{"n_layer": 9, "n_head": 2, "activation": "bilinear", "norm_place": "pre", "norm_eps": 1e-06, "rope_fraction": 0.5, "parallel_block": false, "init_std_o": 0.0, "init_std_down": 0.0, "optimizer": "muon", "warmup_steps": 200, "final_lr_fraction": 0.0, "batch_tokens": 16384, "seq_len": 512}
Each number is 128 + 24 x the weight over its row's rms, rounded and kept within 0 to 255. Layers, rows and columns count from 0. The size above them is the row's rms in percent of the matrix's.

# layer 3 MLP up, 640x160, rms 0.106, rows 112-166, columns 40-79
size [100  93 104  97 102  98 104 106  99 101 106 103  93 114  99  94 108 105  92 106 102 104  99 104 108  98 105 101 102 106 112  85 102 102 104  97 106 100  94 103  99  92  95  95 100  95 104 104  96  98 104 102  92  94 103]
[[108 152 112 142 120 152 135 131 111 136 112 123 139 157 144 114 118  97  90 108  99 157 133 159 133  82 106 125 120 126 156 151 131 148 133 101 124 113 181 143]
 [121 125  95  85 107 116 102 146  94 129 135 162 139 127 104 155 118 156 166 144 170 122 138 157 148 115 132 149 158 123 132  86 116 133 159 173 103  80 128 142]
 [ 94 110 101 140 123 131 144 129  78  95 113 135  92 107 115  71  88 167 128 122 103 130 128 159 179  99  95 111 159 133 110 127 125 134 135 114 168 165 139 136]
 [152 152 116 134 157 136 101 158 141 129 145 115 107 145 135 135 116 178 133 130 140 111 108 140 188 154 153 142 112 139 152 113 130 117  99 116 123 116 124 146]
 [113  71 153 163 145 105 112 145  83 120 102  90 120 107  98 149 145  99  51 129 139 104 172 135  86 180 152 127 114  81 142 106 125 132 149 110 118 139 190 116]
 [108 117 135 113 140 109 109 143 133 145 129  95 114 151 147 135 123 125 121 125 106 138 133  86 115 131  94 113 131 146  96 110 110 121 155 144  95  94  97 118]
 [172 182 178  80 104 118 130 142 150  67 128 136 120 124  67 140 115 152 144 103 100 133 107 142 147 152 115 139 123 141 104 115  86 104 128 117 117 182 156 126]
 [133 133 128  89 143 147 141  72  85 106 153 125 154 130 120 142 132 165 135 158 125 116 135 129 104 135  84 146 130 155  89 139 108 120 137 147  99 176 152 122]
 [128 117  94 140 128 112 139 150 151 106 104 161 147 182 116 153 117 101 103 110  96 146 129 103 143 142 107  74 180 137 170 118 145 158 124 150 147 121 141 107]
 [126 105 125 108 108 145 156 194  94 143 133 130 174 113 180 153 134 108 145 128  93 107 161  99 139 124 110 138 142 109 171 106 124 150 160 153  84 119 107 120]
 [143 134  96 142 130  89  96 144 121 125 137 138 138 137 118 102 110 147  95 112 166 165 104 161 151  85 115 153 103 150 141 156 142 143 102 111  82 145 197 154]
 [ 95  90  80  91 185 169  88 102 170 112 104 140 151 119  99 127 147 154 128  99  94 125 125 147 135 139 113 110 110  99 131 137 138  97 156  94 131 145 133 141]
 [157 134 134  95 114  58  88 117  84  93 126 139 122 130 116 138 116 101 137 115 131 110 160  99 146  95 134 150 105 116 156 129 118 153 157 148 138 124 120 105]
 [155 181 123 169 153 109 128 137 150 110 140 159  86  96 149 144 126 196  93 121 136 128 151 182 133  95 109 137  95  85 153  89 106 131 159 131 133 124  87 151]
 [142 144 153 129  99 110 123 116 120 141 116  98 162 123 122 113 115 161 144  73 113 126 117 140 153 123 137 132 108 150 128 145 117 121 130 135 124 103 107 124]
 [158 116 149 129 102 127  93 156 122 147 105 137 158 158 128 120 160 150 101 171 118 156 125 125 140 133  82 166 166 116 107 172 105 106 131 108 172 129 113 165]
 [138 144  65  81 177 141 112 164 108 116 108 146 177  89 150 110 111 148 143 138 146 126 126 114 126  89 121 113 134 135  78 167 120 145 101 121 133 163 123 116]
 [133 115 141 176 172 112 128 127 154  99 120 120 140  98 129 134 131 119  95 117  97 170 109 120 140 109 156 148  98 144 145 158 135 160 129 152 123 109 125  87]
 [160 159 160 149 128 135 153 141 159  87 105 112 130 147 130 100  98 129  96 145 103 144 151 113 106 130 149 124 151 164 117 122 188 112  93 138 128 157 156 130]
 [120 111 107 103 137 112  89 117 147 145 158 116 122 108  93 142 154 174 123  98 100 144 122 117 157  86  82 139  88 147 126 129 145 174 137 142 150 186  95 130]
 [120 177 137 143 157 132 142 110 139 127 151 118 125 130 140  88 102 138 124 114 121 103 177 120 105  96 163  81 168  90 131 115 128 124 173  79 130 145 132 113]
 [178  88 112 120 133  86 132 136 125 174 128  93 124  95 141 102 109 109 118  94 122 134 123 137 125 117 140 157 172 122 157  99 122 148 145 159 121 118  79 151]
 [100 160 122  69 147  78  97 133 149 116 110 142 113 129 134 127 118 186 117 130 144 156 117 135 138 138 143 140 140 111 144 109  96 143 105 125 131 115 147 109]
 [119 123 116 152 176  63 144 107 102 181 123 124 126 154 138 121 110  99 176 111 123 111 111 115 156 170 114 106 139  84 138 140 136  98 146 136 131 147 160 132]
 [144 109  74 146 120 121 142 132 106 125 109 140 126 113 157 144  95  87 122 147 160 152 138 100 147 104  96 106 142 119 148 142 138 120 124  94 113 120 129 126]
 [109 118 105 136  94  97 113 101 161 137 132 155 123  65 117 111 161 163 142  80 155 140 115 104 100 148 129 111  88 153 100 124 139 118 153 110 106 155 128 128]
 [126  79 123 112 123  74 138  78 135 114 150 150 136 160 121  91  97 142 127 150 123 238 129 113 143  81 117 125 141 128 133 151 133 138  71 137 141 145 137 136]
 [ 99 142 165 163  90  92 124 108 164 155 157 125 105 132 127  99 106 124 134 136 165 141 151 174 138  80 113 113 111 142 122 190 168 155 137 122 106 127 135 135]
 [105  80 167 117 174 147 119 145 113 137  87 163 136 137 115 163  90 120 174 102 113 164 113 122 144 134 120  93 143 143 128 137 103 150 115 109 103 129 116 152]
 [143 120 169 151 116 130 117 170 102 138 142 149  92 122 115 113 167 122  96 121  64 102 129 160 133 123 182 154  96 116 137 143 165 117 107 172 101 112  86 135]
 [102 117 129 116  99 135 181 124 112  83 140 118  80 122 129  83  89 154 105 107 156 152 101 131 105 131 143  99 132 136 111 130 124 142 160 122 112  93 126 117]
 [110 110 106 183 124 127  89 121 125 114 119  95 136 134 127 152 152 131 131 153 143 123 105  99 108 125 118 140  83 141 109 122 113 119 145 171  66 134 121 124]
 [143 112 118 127 136 157 109 144 109 146 159 146 136 144  98 129 123 152 183 149 144 123 122 108  97 106  94 166 128 109 134 149 130 125 161 127  65 128 132 166]
 [128 152  89 140 103 136 144 105  84 127 148  79  90 110 116 158 152 108 113 116 169 131 130 117 114 147  99 155 129 109 122 137 149 131 112 147 104  75 135 122]
 [143 167 150 156 112 108 125 134 140 105 137  85 105 106 116  74 125 134 119 157 130 110 159 144  69  97 153 170 125 146 121 157 125 132 117 139 102 151 103 114]
 [109 122 132 146 129 126  80  76 145 145 119 126 142 111 140  90 122 103  96 100 172 102 161 130 146 120 142 139  92 141 143  88 114  96 155 143 136  92 129 106]
 [125 126 150 135 101 147 118  59 131 135 107 148 100 107 103 129 139 148 111 125 183  77 143 110 134 152  99 130  98 146  92 111 117 149 119 172 135 137 137 155]
 [199 175 134 131 126 129 118  72 149 127 119 123 139 154 153 130 200 109 127 109 138 122 110 112 128 117  84  96  92  83 146 134 127 126 102 142 113 139 166 114]
 [131 105 117 112 128 155 130 148 126 113 160 121 103 159  91 123 102 142 142 156 116 135 104 158 136 152  95 128 142 111 117 146 126 118 133 113 119 123 132 114]
 [103  60 143 123  90 119 119 132  92 138 109 120 124 113 106 141 152 106 129 147 132  99 167 141 123 125 149 132 124 129 128 110  82 118 131 115 171 157 100 141]
 [111 173  56 134 161 114 112 152  67 116 153 101 132 151 149 112  99 166 182 133  87 110 101 132 153 122  92 135 151 114 162 105 143 131 165 142 126 106 125  94]
 [ 82 141 106 201 165 121 144 162 110 169 124  95 132 129 159 149 115 140 159 114 138 159 115 165 143 111 119 147  92 148 108 127 134  92 157 167  94 151 122 114]
 [107 128 121 205 125 105 131 148 119 117 122 138 139 141 136 137 134 111 167 108 103 189  79  98 147 108 114 119 114 125 141 147 100 104 105 129  89 135 136 142]
 [144 119 115 181 131 111 112 143 127 123 112  63 115 170  87  92 133 112 122 135 179 110 121  99  72 113 110  84 123 119 113 135 129 173 145 126 110  88 129 100]
 [118 150 152 142 179  98 155 167 113 125 141 184 130 120 152 122 136 143  96 141  92 169 129 175 111 123 129 107 115 150 146 137 166 106 125 156  88 125 115 106]
 [ 94  99 186 157 129 130 139 130 109 114 132  93 152 146  84 164 139 147 158 121 137 145 126 141 143 130 113 146 107 123 104 161 168 120 132 138 113  98 150 157]
 [112 104 149 141 111 154 175 111 154 113 117 120 139  81 113 131 163 110 149 130 159 122 125 128 100 138 134 104 105 148 109 138 122 130 121 162  93 128 144 131]
 [152 119 111 165 131 170 116 123 122 146  94 140 152 186 151  87 171  92 118 152 132 118 130 153 142 100 122 120 123  86 108 153 106 161 138 120 129 133 151 147]
 [112  93 135 148 137 127 160 159 104  73 109 144 118  86 137 114 147 118 142  88 129 147  92 146 125  81 120 156 154 177 127 118 122 143 136 155 101 101 118 129]
 [142 130 125  99 168 128 143 121 131 165 152 142 165 150  75  85 121 145 101 167 109 134 149 117 146 108 131 158 125  95 161 134 143 128  85  99 122 117 148 143]
 [129 126 144 107 185 143 131 104 113 163  86 109 137 163 132 143 120  79 144 103  66 134 148  85  95 127 165 152 166 165 155 108 155 116 146  82 110 119  99 138]
 [158 121 123 116 145 121 108 114 121 159 130  89 114 129 149 109 148 120 147 127 123 128 143 129 123 118 104 121 169 116 100 119 118 101  94 128  97 115  94 133]
 [133 136 111 150 151 171 133 149 158 122 126 152 130 130 133 112 137 135 152 177 164 121 141 109 115 114 161 107 147 158  92 153  67 141 115 122 147 161 107 153]
 [148 112 149 113 177 106 146 139 150  95 155 145 121 105 167 128 129 170 156 144 123 142 150 135 185 156 150 141  92 132 125 114 155 168 181  98 129  83 112 117]
 [140 117 107  95 151 124 147  76 155 124 110 154 173 134 117 121  96 166 126 104 106 176 123 114 105 102 113 117 116  90 182 129 108 126 125 115 100 126 148 100]]
# layer 3 MLP down (transposed), 640x160, rms 0.037, rows 112-165, columns 40-79
size [101  99  97 105 105 106 101 102  99 101 101 104 101 109 102  99 106 101  99 106  97 100  98 102  98 101 101  99  97 106 103  88  97 102 103 100 104 104  97 104  97  90  97  97 102  98 101 103  98  97 105 107  98 100]
[[143 205 122 120 162 122 138 133  91 115 147 132 146 143 150 173 154  92 126 187  95 173 103 162 105 114 106 154 169 127 101 113 118 163 144 150 128  98 111 114]
 [126 125 180 126 155 155 113 122 103 125 149 108 173 117 153 143 163 135 150 151 149  87  80 108  83 161 117 168 125 110  85 126 144 142 121 110 115 133 156 147]
 [129  96 139 139  98 176 141 116 123 145 110 124 114 108 121 140 135 145  76 138 154 149 118 104 124 144 151 129  60  80 147 146 131 114 140 173 134 126 137 122]
 [115 110 141 125 135 131 163 138  90 153 126 145 122 162 123 174 109  91 100 145 104 166 108 151 119 125 116 130 152 131 122 137 107 124 126 121 117 142 109 127]
 [105 137 106 148 108 125 130 141 117 150 114 144 142 139 145 131 134 138 144 107 164 139 106  90 146 106 128 152 180 120  98 108  91  96  91 149 155 122 124 145]
 [170 169 170 122 135 154 165 115 116 176 108 133 126 139 150 128 143 147 113 137 109 117 111 107  71 132 122 142 151 125  92 173 121 123 128 138  99  80 158 100]
 [101 147 153 129 125 108  91 119 158 124 110 115 117 139 130 154 142 117 147 126 114 121 158 144 103  95 124 136 147 133 126  87  98 102 121 122 171 137 118 120]
 [139  92 109 138 146 101 124 137 147 145  83  95 164  91 167 132 148 112 132 121 154 128 132 125 148  91 147  88 129 136 130 132 145 185 131 116 120  84 133 167]
 [179 151 158  87 118 127 149 115 161 127 159 138 104 119 140 110 139 129 143 140 139 187 122 100 158 137 107  92 173 113 147 105  78 134  97  75 132 153 140 113]
 [110 141  92 111 124 147 135 151 101  74 157 131 114 145 153 144 164 119 151  95 126 115 158 148 153 134 120 128 157 147 132 122 124 112 119 144 109 129 134 133]
 [121  64 142 100 156 121 107 124 122 136 158 169 152  90  67 133 136 124 117 120 121 126 134 113 123 134 112 157 143 139  72 121 142 148 113 152 152 132 136  91]
 [146 133 106 157 120 159 154 116 121 137 165 142 144 121 159  83 119 110 119 150 145 180 102  90 118 143 130  94 139 170 113  74 121 149 139 130 152 122 130 152]
 [136 128 136  61 137 122 134  98  49 122 124  96 119 129  62 130 119 120 112 122 157 153 118  96 130 143 136 133 134 146 153 117 138 120  92 107 134 126  98 118]
 [115  93 146 144 120 117 144  96  73 131 132 103 129 126 114 110 127 119 131 124  86 184  83 107 101 121 148 111 109 163 118 154 152 117 141 128 134 144 153 113]
 [123 135  96 151 150 160  81 178 119 129 123 168 135 115 144 109 164 139 146 122 108 116 128  92 121 140 123 152 129 152 126 140 128 130  88 129 137 143 127 133]
 [144 107 162 107 120 135 127 130 151 101 117  90 188 155 100 131 128  99  85 131 145 131 112 102  98 117 135 148 128 194 182 142 109 124  88 120  97 142 159 149]
 [132 100 157 108 156 141 152 115 107 130 150 141 153  95 124 153 139 149 154 115 102 148 118 119 159 131 127 114 137  69 144 116 139 166  98 102 113 145  90 141]
 [175 138 129 103 104 114 136 134  98 136 133 135 143 166 144 145 117 141 129 126 150  98 140 112 168  99 132 119 100 135  83  72 155 106 116 119 141  95 128 171]
 [101 138 121  91 134 178 126 130  95 167  76 125 135 144 167 151 166 163 110 160 144 112 148 111 107 123 119 153 156 112 106  98 110 134 138 144 122 170 146 133]
 [138 125 147 101 110  98 160 133 103 137 108 120  90 127  79 154 145 136  99 105 131 141 148 158 152 112 122 151 156  95 146 142 144  79 135 139 114 111 104 129]
 [149 106 166 159 138 139 104 126 127 118 149 111 120 115 168 161 113 148 137 129 166 146 121 167 106 100 179 151 129  89 164 107  80 147 160 130 141 135 118  79]
 [138 107  73 110 111  91  97 150 119 180  97 137 123 128 159  94 156 142 125 128 121 106 162 108 134  82 146  99 124  98 146 140 126 142 117 135 115 152 116 158]
 [121 172 167 128 127 114 109 101 116 133 175 129 132 114 114 104  85 114 134 119 154 152 160 118 117 165  88 146 160 120 154 121 128 133 146  97 141 113 131 124]
 [110 160 149 143 123 128  75  91 125 158 106 115 141  90 114 139 131 136 129 135 137 152  95 190 141 122 142 133 115 105 109 126 145 176 120 142  98 152 120 135]
 [122 108 118 140 145  88 147 123 134 116 160 162 165  93 138  98 108 140 101 151 127 118 144 118 134 115 143 111 119 124 133 119 106 119 127 150 135 157 134 136]
 [190  97 120 101  81 149 108 122 167 113 129 138 110 167 145 131 151 111  86  88 130 151 103 143  93 158 155 170  97 102 159 108 131 124 137 127  95 151 131 115]
 [158  96 121 102  56 135 107 139 125 120  80  98 123 105 132 173 143 147 111 141 150  86 106  90 110 110  86 105 144 103 112  95 104 144 172 102 130  61 160 149]
 [121 137  87 124 112  82 163  98 130 157  94 116 119 149 160 104  99 127 138 129 127 127 117 156 151 129 113 129 135 106 151 113 119 129 116 128  88 120 135 158]
 [103  98 118 118 141 136  83 137 145  82 143 171 170 101 118 117 117 105 105  98 130 143 128 174 157 160  70 112 102 143 141 176 122 155 125 133  80 132 115 190]
 [ 68 138 102 109 139 167 102 126 113 174 161 137 121 124 131 166 146 134 109  66 166  87  97 150 131 136 121 105 144 165 166 113 114 157 152 131 112  96 170 107]
 [ 83  91  87 146 133 140 119 162 131 128 158 157 102  96 148  96 121 170 125 137 126 132  89 135 135 120 104 125 134 126  82 105 117 147 155 145  98 155 127 183]
 [145 108 158 126 129 130 122 110 154 109 154  81 142 144 133 128 105 101 143 164 122 105 121 183 135 159 120 139 153  65 158 111 124 118 132  91 129  71 101  96]
 [ 92  85  91 148 112 149 110 108 116 120 181 131  78  88 140 121 133 128  92 139 142 152 124 109 113 100 149 108 109 141 143 137 149 127 123 130 164  93 130 139]
 [118 160 126 133  59 158 123 128 153  94 137 133 119 152 164 147 145 145 115 190 138 133 183 124 154 153 136 111 145 131 144 167 124 165 118  90 115 130 138 129]
 [151 138 171 130 139 128 115 111 134 149 116 111  87 149 110 115 110 113 107  94 150 147 138 116  99 116 132 163  70 133 100 110 148 132 162 143 107 115  70 102]
 [ 97 112 148 149 111 131 108 139 124 154 129 126 148 136 125  70 134 151 142 133  82 151 100 153 162 119 103 141  92 163  84 139 147 121 142 110 123 142 154 110]
 [151 123 127 126 113 157 159 146 100 120 140 108 126  87 109 156 114 149  93 146 158 144 147 105 135 147 126 116 116 126  84 116 152 151 171 129 102 138 114  96]
 [159 132 137 105 138  75 160  75 118 113 161 115 157 117 127 137 170 134 142 133 154 145 147 155 170 110 125 122  96 127 135 114  70 119  85 133 104 148 149  96]
 [129 102 130 124 151  97  89 124 135 135 126 156 115 149  79 128 116 106 177 131 134 169 135 171 118  88 103 146 148  97 132 120 113 124 134 149  79 143 137 132]
 [147 156 141  85 123 156 160 116 139 162 170 175 177 143 142 155  96 121 127 149  81 135 122 133 110 142 109 118 115 129 139 117 115 110 160 129 106 104 138 122]
 [161  98 163 124 112 124 110 128 168 105 154 131 108  96 124 104 149 188 102 135 164 156 172  93 153 114 150 136  98 126 125 137 164 106 125 141 135 123 123 125]
 [ 93 137 164 119 164 125 112 149 116 107  85 113 110 157 152 132 178  87 102 175 118 146 105  93 164  89 109 120 154 129 124 136 108 123 114 101  95  92 158 137]
 [103  99 110 119 112 108 103 115 132 120 122 137 120  56 161 120 109 125 125 140 141 151 114 110 127  93 138 128 103 135 119 162  85 129 146 106 132 146 129 142]
 [134 173 173 147 107  98 117 141 115 132 119  89 184 138 113 114 122 103 157 108 129 157 176 141 117 131 132 143  91 127 108  79  90 124 110 112  63 108 131  86]
 [ 79 136 146 182  95 164 116 113 135 165 130 117  86 118 132 119 122 126 112  51 137 148 137  92 139 162 165 112 130 101 159  75 102 127 137 103 155 161 162 106]
 [131 147 137 126 129 117  65 127 153 124 133 152 157 124 145 116 159 108  93 124  98 138 151 115 120 101 130 172 120 116  74 127 161 142 124 152 152 158 101 160]
 [119 184 104 134 139 129 163 173 148 172 117 134 147  98 120 119 109  95 121 124 128 115 102 107 101 128 114 124 161 163  99 148 130 134 144 160 136 165  92 107]
 [128 159 112 120  94 137 107 110 131 157 125 108 124  92 171 157 117 164 145 118  88 115  98 115 162 139 125  97 100  98 146 168 122 154 132 144 138 102 148 128]
 [147 138 116 127 142 152 132 108  75 135 116  83 152 126 150 128 122 162 115  93 131 118 143 161 133 143 126 107 129 129  82 124 134 112 120 138 126 151  96 120]
 [185 127 121 137 118 146  94 134 107  90 126 114  93 144 100 147 113 166 148 118 101 108 131  79 147 122 105  80 157  72 124  95 135 112 153 144 119 100 146 145]
 [147 110 134 139 169 109 162 113 119  84 137 136 116 101  96 119 135 105 115 112 130 142 141 162 140 150 142 151  96 102 165 131  87 128 118 135 120 188 119 104]
 [ 50 124 134 133 113 176 138 136 103 122 144 121 171 114 101 161 127 112 163 100 164 107 137 125 124 165 126 182 175 121 155 123 151 101 147 109 180 115  77 168]
 [120  70 125  94 116 161 137 125 104  97 185 131 129 127 112 129 129 139 115 115 155 127 105 131 133 106 119 109 106 147  82 118 152 125  76 111 151 142  90 106]
 [149 157 101 110 163 125 133 120 149  95 128 124 155  96 174 121 133 119 164 150  86 106 107 145 145 165 134 138  59 121 132 108 150 133 158  97 127 140 113  64]]
# layer 3 MLP gate, 640x160, rms 0.106, rows 113-166, columns 40-79
size [ 99  97 103 102 107  98  99  90 102 106 102 100 107  95  94 109  97 100 103  94  96  96 108  98 107 101  97  96 114  98  84  99 103 107 102 102  94  93 104  99  85 100 104 110  97 101 102 103  99 106 107 106  91 105]
[[140 149 147 146 143 136 142 114  82 161 122 150 156 140 170 149 158 122 112 123 118 144 128 122 105 125 164 168 144 123  73 148 185 134 134 116 107 107 126 105]
 [175 158 146 135  78  96 118 101 163 120 123 149 175 120 148 174 125  93 163 157 128 132 102 129 125 159 112 148 134 111 175 175 126 166 137 162 110 149 124 141]
 [ 89 133 142 100 117 136  64 127 182 143 131  84  82 105 140 167 133 125 113 107 106 154 166 149 122 137 105 150 118  99 116 139 102 129 145 146 147 127 160 128]
 [109 145 112 128 101 129 178 161 129 158 117 105 134 138 103 130 124 134 107 124 139 153 140 105  91 114 129 174 153 113 162 120 180 136 138 102 118 126  92 120]
 [173 108 155 138  97 110 149 158 149  90 158 139 125 131 172 145 146 105 150 119 101 151 110 160 143 131 109  85 109 128 117 120 126 140 105 133 180  94 134 153]
 [ 90 137 121 148 139 162 167 132 164 108 136 111 165 125 140 135 128 174 116 110 114 158 117 111  67 130 139 131 130 143 111 121 168 113 100 129  84 160 142 116]
 [120 119 114  87 137 145 121 132 169 109 115 163 115 126 117 166 123  97 137 131 150 125 129 154 117 113 114 138 135 115 102 142 133 102  93  84 166 108 177 129]
 [ 93 119 115 113 122 105  94 119 165 150 150 145 124 106 105 101 126  87 118 172 146 140  81 114 108 111 107 144 123 145 107  85 125 109  90  74 147 155  87 120]
 [ 93 127 144  60  94 106 153 169 132 152 140 158  85 178 113 120 143 117 145 148  77 113 147 124 104 152 111 152 101 144 175  88 116 113 151 138 153  97 125 147]
 [171 166 107 145 141 175 162 143 127 136 147  93 134 107 119 138 127 107 144 103 108 130 101  94 146 135 153 160 160 126 129 171 140 118 119  69 151 107 140 187]
 [166 141 140 138 137 142 119 120 151 127 135 149 127 122 119 138 127 154 124 112 137 151 124 152 141 126 107 118 108 104 134  83 139 159  92 153 136 122 147 134]
 [ 98 146 143 124 159 168 157 116 109 141 153 143 149 136 100 138 153 183 125 129 144 134 118  98 111 118 137 117 131 143 114 107 112 112  89 109 101 159 108 139]
 [130 107 121 161 143 130 120 132 180 109 185 132 111 129 119 135 122 124 136 101 159 131 136 100  46 160 146  54 141  87 136 147 145 138  97  73 138 118 133 152]
 [127  84 162 124 152 151  90 143  79 122 127 146 157 118 113 142 105 143 113 136 111  69 188  97 152 134 119 134 127 135 163 112 129 111 111 122 168 125  66 104]
 [162 148  85 109  94  94 130 129 168 127 138 114 130 109 106 143 134 135 123 111 118 139 111  97 138 104 133 108 122 170 133 119 127 135 139 146 148 104 167 169]
 [156 133  93 132 105  98 127 130 141 112 151 126 125 142 135 112 109  96 125 162 142 167 137 141 131 140 150 127 136 134 124 110 139 132 126 108 134 128 165 100]
 [120 159 142 136  84 110 174 170 129 135 138 142 115 164 102 120 112 134 133 108  80 125 162 121 140 110 150 137 138 110 150 134 148 109  93 152 152 142 161 128]
 [123 140 117 136 118 138 162 148 162 100 156 109 144 108 110 177 149  88 135  98 138 150  94 119 131 130 140 133 146 138 134 130 101 132  66 113 160 108  91 125]
 [ 98 170 158 145 171 146 153 164 135 154 136 145 130 116 136  84 149 101 121 117 149 180 108 140 124 116 139  83 140  86 128 150 146 113 114 104 173 137 143  86]
 [155 122 157 134 112  92 106 159 116 157 164 110 105 118 148 155 132 127 113 101 124 149 132 155  97  85 126 108 111 126 142 168 111 142 169 146 144 119 148 141]
 [140 154 133 177 162 117 121 156 135 145 152 113 126 134 125 108  85 123 106 133 127 180  70 128 132 178 123  98 139 128 143 136 128 136 147 166 132 155 141 103]
 [121 135 148 129  81 154 124  99  84 105 105 106 175 159 108 101 148  74 129 129 119 131 160 107 189 131 126 108 114 134 105 112 112 144 169 113 141 112 160 141]
 [140  68 111 136 108 139 115 180 136 151 124 137 119 141 141 113 123 109 127  90 134 112 107 118  99  89 156 111 122 108 121 141 111 136 140 168 118 112 107 105]
 [ 91  94 134 115 114 147  96 151 118 152 131 115 109 137 160 126 154 121 129 118 133 136  83 121 173 142 118 131 132 107 114 158 103  85 139 134 116 140 133 102]
 [100 115 136 167 136 165 172 135 111 109 125 109 143 146 143 129 144 129 114 111 160  98  93 134 180 123 153 136  92 137 128 104 184  85 149 149  95 104 112 108]
 [110 148  90 170 147 195 108 138 127 150 110 161 120 167  84 129 106 109 164 120 104 142 117 161 101 130 188 109 165 124 129 117 116 122  85 118 113 162  81 130]
 [121 144 140 128 106  66 151 106  68 152  89 157 121 147 149 109 108 109 149 136 146 140 122 107 164 113 135 112  82 136 176 156 125 121 110 176 129 115 132  83]
 [118 144 167 177 138 148 145 153 125 124 144  92  90 124 137 159 151 100 131 106 139 122 102 129  95 179 115 109 121 128 135 145 108 143 122 124 118 144 146 140]
 [143 142 121 129 140 102 111 160 163  98 130 152 160  70 144 133  89 104 104 112 150 115 118 103 118  96 126 128 138 114 108 121 129  93 137 124 123 179 123 132]
 [137 101 142 165 143 132 119 153 150  79 136 135 107 144 131 134 122 110 112 143 139  88 149 135 127 148 182 116 157 117 123 102  85 101 106 149 101 165 137 150]
 [102 133 107 144  98 138  90 129 127 141 122  97 103 119  79 137 125 115 143 161 124 169 112  96 164  90 141 134 137 133 127 135 139  68 112 117 127 113 134 119]
 [131 135 182 124  91 106 149 110 144  97  87 118 119 158 154 104 108 163 153 113 133 111 123 120 114 146 170 171 154 111 142 124 137 160 102 143 117 128 137 131]
 [ 85 124 144 140 117 154 132 130 160 120 133 122 121 142 124 164 143 122 129 102 121 136 117 122 147 123 155  91 143 146 116 160 178 152 101 147 105 102 158 142]
 [ 80 197 136 147  92 154 126 113 176 160 149 119 115 131 139 125 170 151  89 101 174 129 122 139 123 136 119 131 135 139 124 140 132 126 151 146 137 133  85 122]
 [157 139 139 131 158 153 161 117 139 113 101 138 154  90 175 182 107  95 110 107 132  93  97  78 139 134 124 149 134 131 105 140 118 123 126 128  97 157  89 100]
 [141 106 140 130 113 147 117 119 140  85  92 142 128 152 136 141 118 107 131  65 138  87 145 102 165 149 127 131 142 116 152 101 130 133 115 141 111  99  88 124]
 [128 113 127 119  93 149  96 140 155 124 120 158  78 106  97 159 147 145  98 116 158 119 113 150  98 173 101 110 106 147 119 149 141 144 135 113 138  93 131 110]
 [176 132  92 146 146 139 166 151  85 152 102 163 136  98 111 174  97  94 110 125 117 126 158 159 134 124 146 118 154 123 112 115 113 100 113 124  78 120 125 142]
 [100 144 147 137 126 135 180 141 125 159 122  98 169 101  86 138 157 127 119 138 143 110 158 133 126 135 169 133 148 113 130 104 115 139 110 114 125 134  92  83]
 [138 124 143 157 122 140 136  77 151 149 122 132 162 133 150 146 118 109 158 119 114 110 113 124  92 127 186 136 162 134  80 123 110  86 145 167  91 112 130 122]
 [144 127 130 159 116 101 144 138 121 136 100 101 101 117 133  85 143 115 152 121 124  89 140 116 153 116 138 151 132 137 146 143 125 137 141  80 105  98 170 144]
 [117 120 161 147 122 137 145 143 130 119 163 135 124 142 167 166 155  95  78 133  67 126 177 130 110 108 139  99 156 149 139  66 105 152 130 122 171 120 128 100]
 [ 97 123 149 128 142 128 121 115 132 110 102 145 156 124 129 132 137  96 123 135 113 102 173 118  43 112 133 125 108 100  83 135 116 141 165 130 127 126  99 125]
 [144 156 144 131 117  89 160 136 125 129 109 120 180 114 138 130 130 126 174 149 135 109 118 117 103 119 105 141 155 164 136 140  90 130  92 125 125  96 119 108]
 [115 155 151 150 116 119 130 128 176 102 104 101 154 153 124 101 171 120  89 102 136  90 107 136  85 107 127 161 170 102 122  98 116 123 108 158 139 152 133 131]
 [172 161  66 143 154 170 148 142 111 135 157 116 153 141 143 108 127  97 149 151 110 140 118 134 144 119 167 142 120  97 118 136 165 101 138 157  60 131 104 144]
 [114 154 179 122 119 127 133 155 148 127 120 101 108 171 121 140 128 134 114 162 102  89 108 108 165 144 103 128  81 139 150 107 119 107  83 132 143 134 129 126]
 [133 138 140 167 140 144 130 141 121 116 138  94  97 123 142 113 109 128 136 154 159  84 177 122 105 105 127 139  84 127  76 136 135 125 105 100 148 147 179 143]
 [127 155 132 185 152 157 143 138 141 167  92 107 122 121 155 111 119 114 130 141 122 129  84 143 121 101  81 184 127  91 117 117 111 139 154  87 126 101 144 121]
 [109 131 127  91 124 155  87 194 142 138 138 124 181 120 141 154  95 119 135 129  99  85 129  85 131 153 115  99 131 169 136 137 122 132 138 109  98  71 140 164]
 [127  83 108 132 150 131 153 159 117 156 122 120 157 116 115 142 135 103 162 132 141 107 173 100 111 108 137 139 159 107 162 118 140 126 169 132 126  86  90 126]
 [117 105 144 129 141 112  89 145  91 125 140 156 136 138 112 133 163 159 105  85 112 109 116 166 127 130 110 180 138 112 131 144 174 133  76  81 168 130 134 146]
 [170 126 143 160 155  88 155 127 120  84 121 173 109 128 139 168 150  99 136 142 132 134 131 110 165 118 157 140 144 137 127 100 129 171 151 125 124 101 129 134]
 [114 164 135 145 111 118 150 102 143 136 122 115 118 150 109 148 138 116 130  99 127 127  76 108  93 127 144 100 156 176 154 103 154 121 118 131 135 137 185  78]]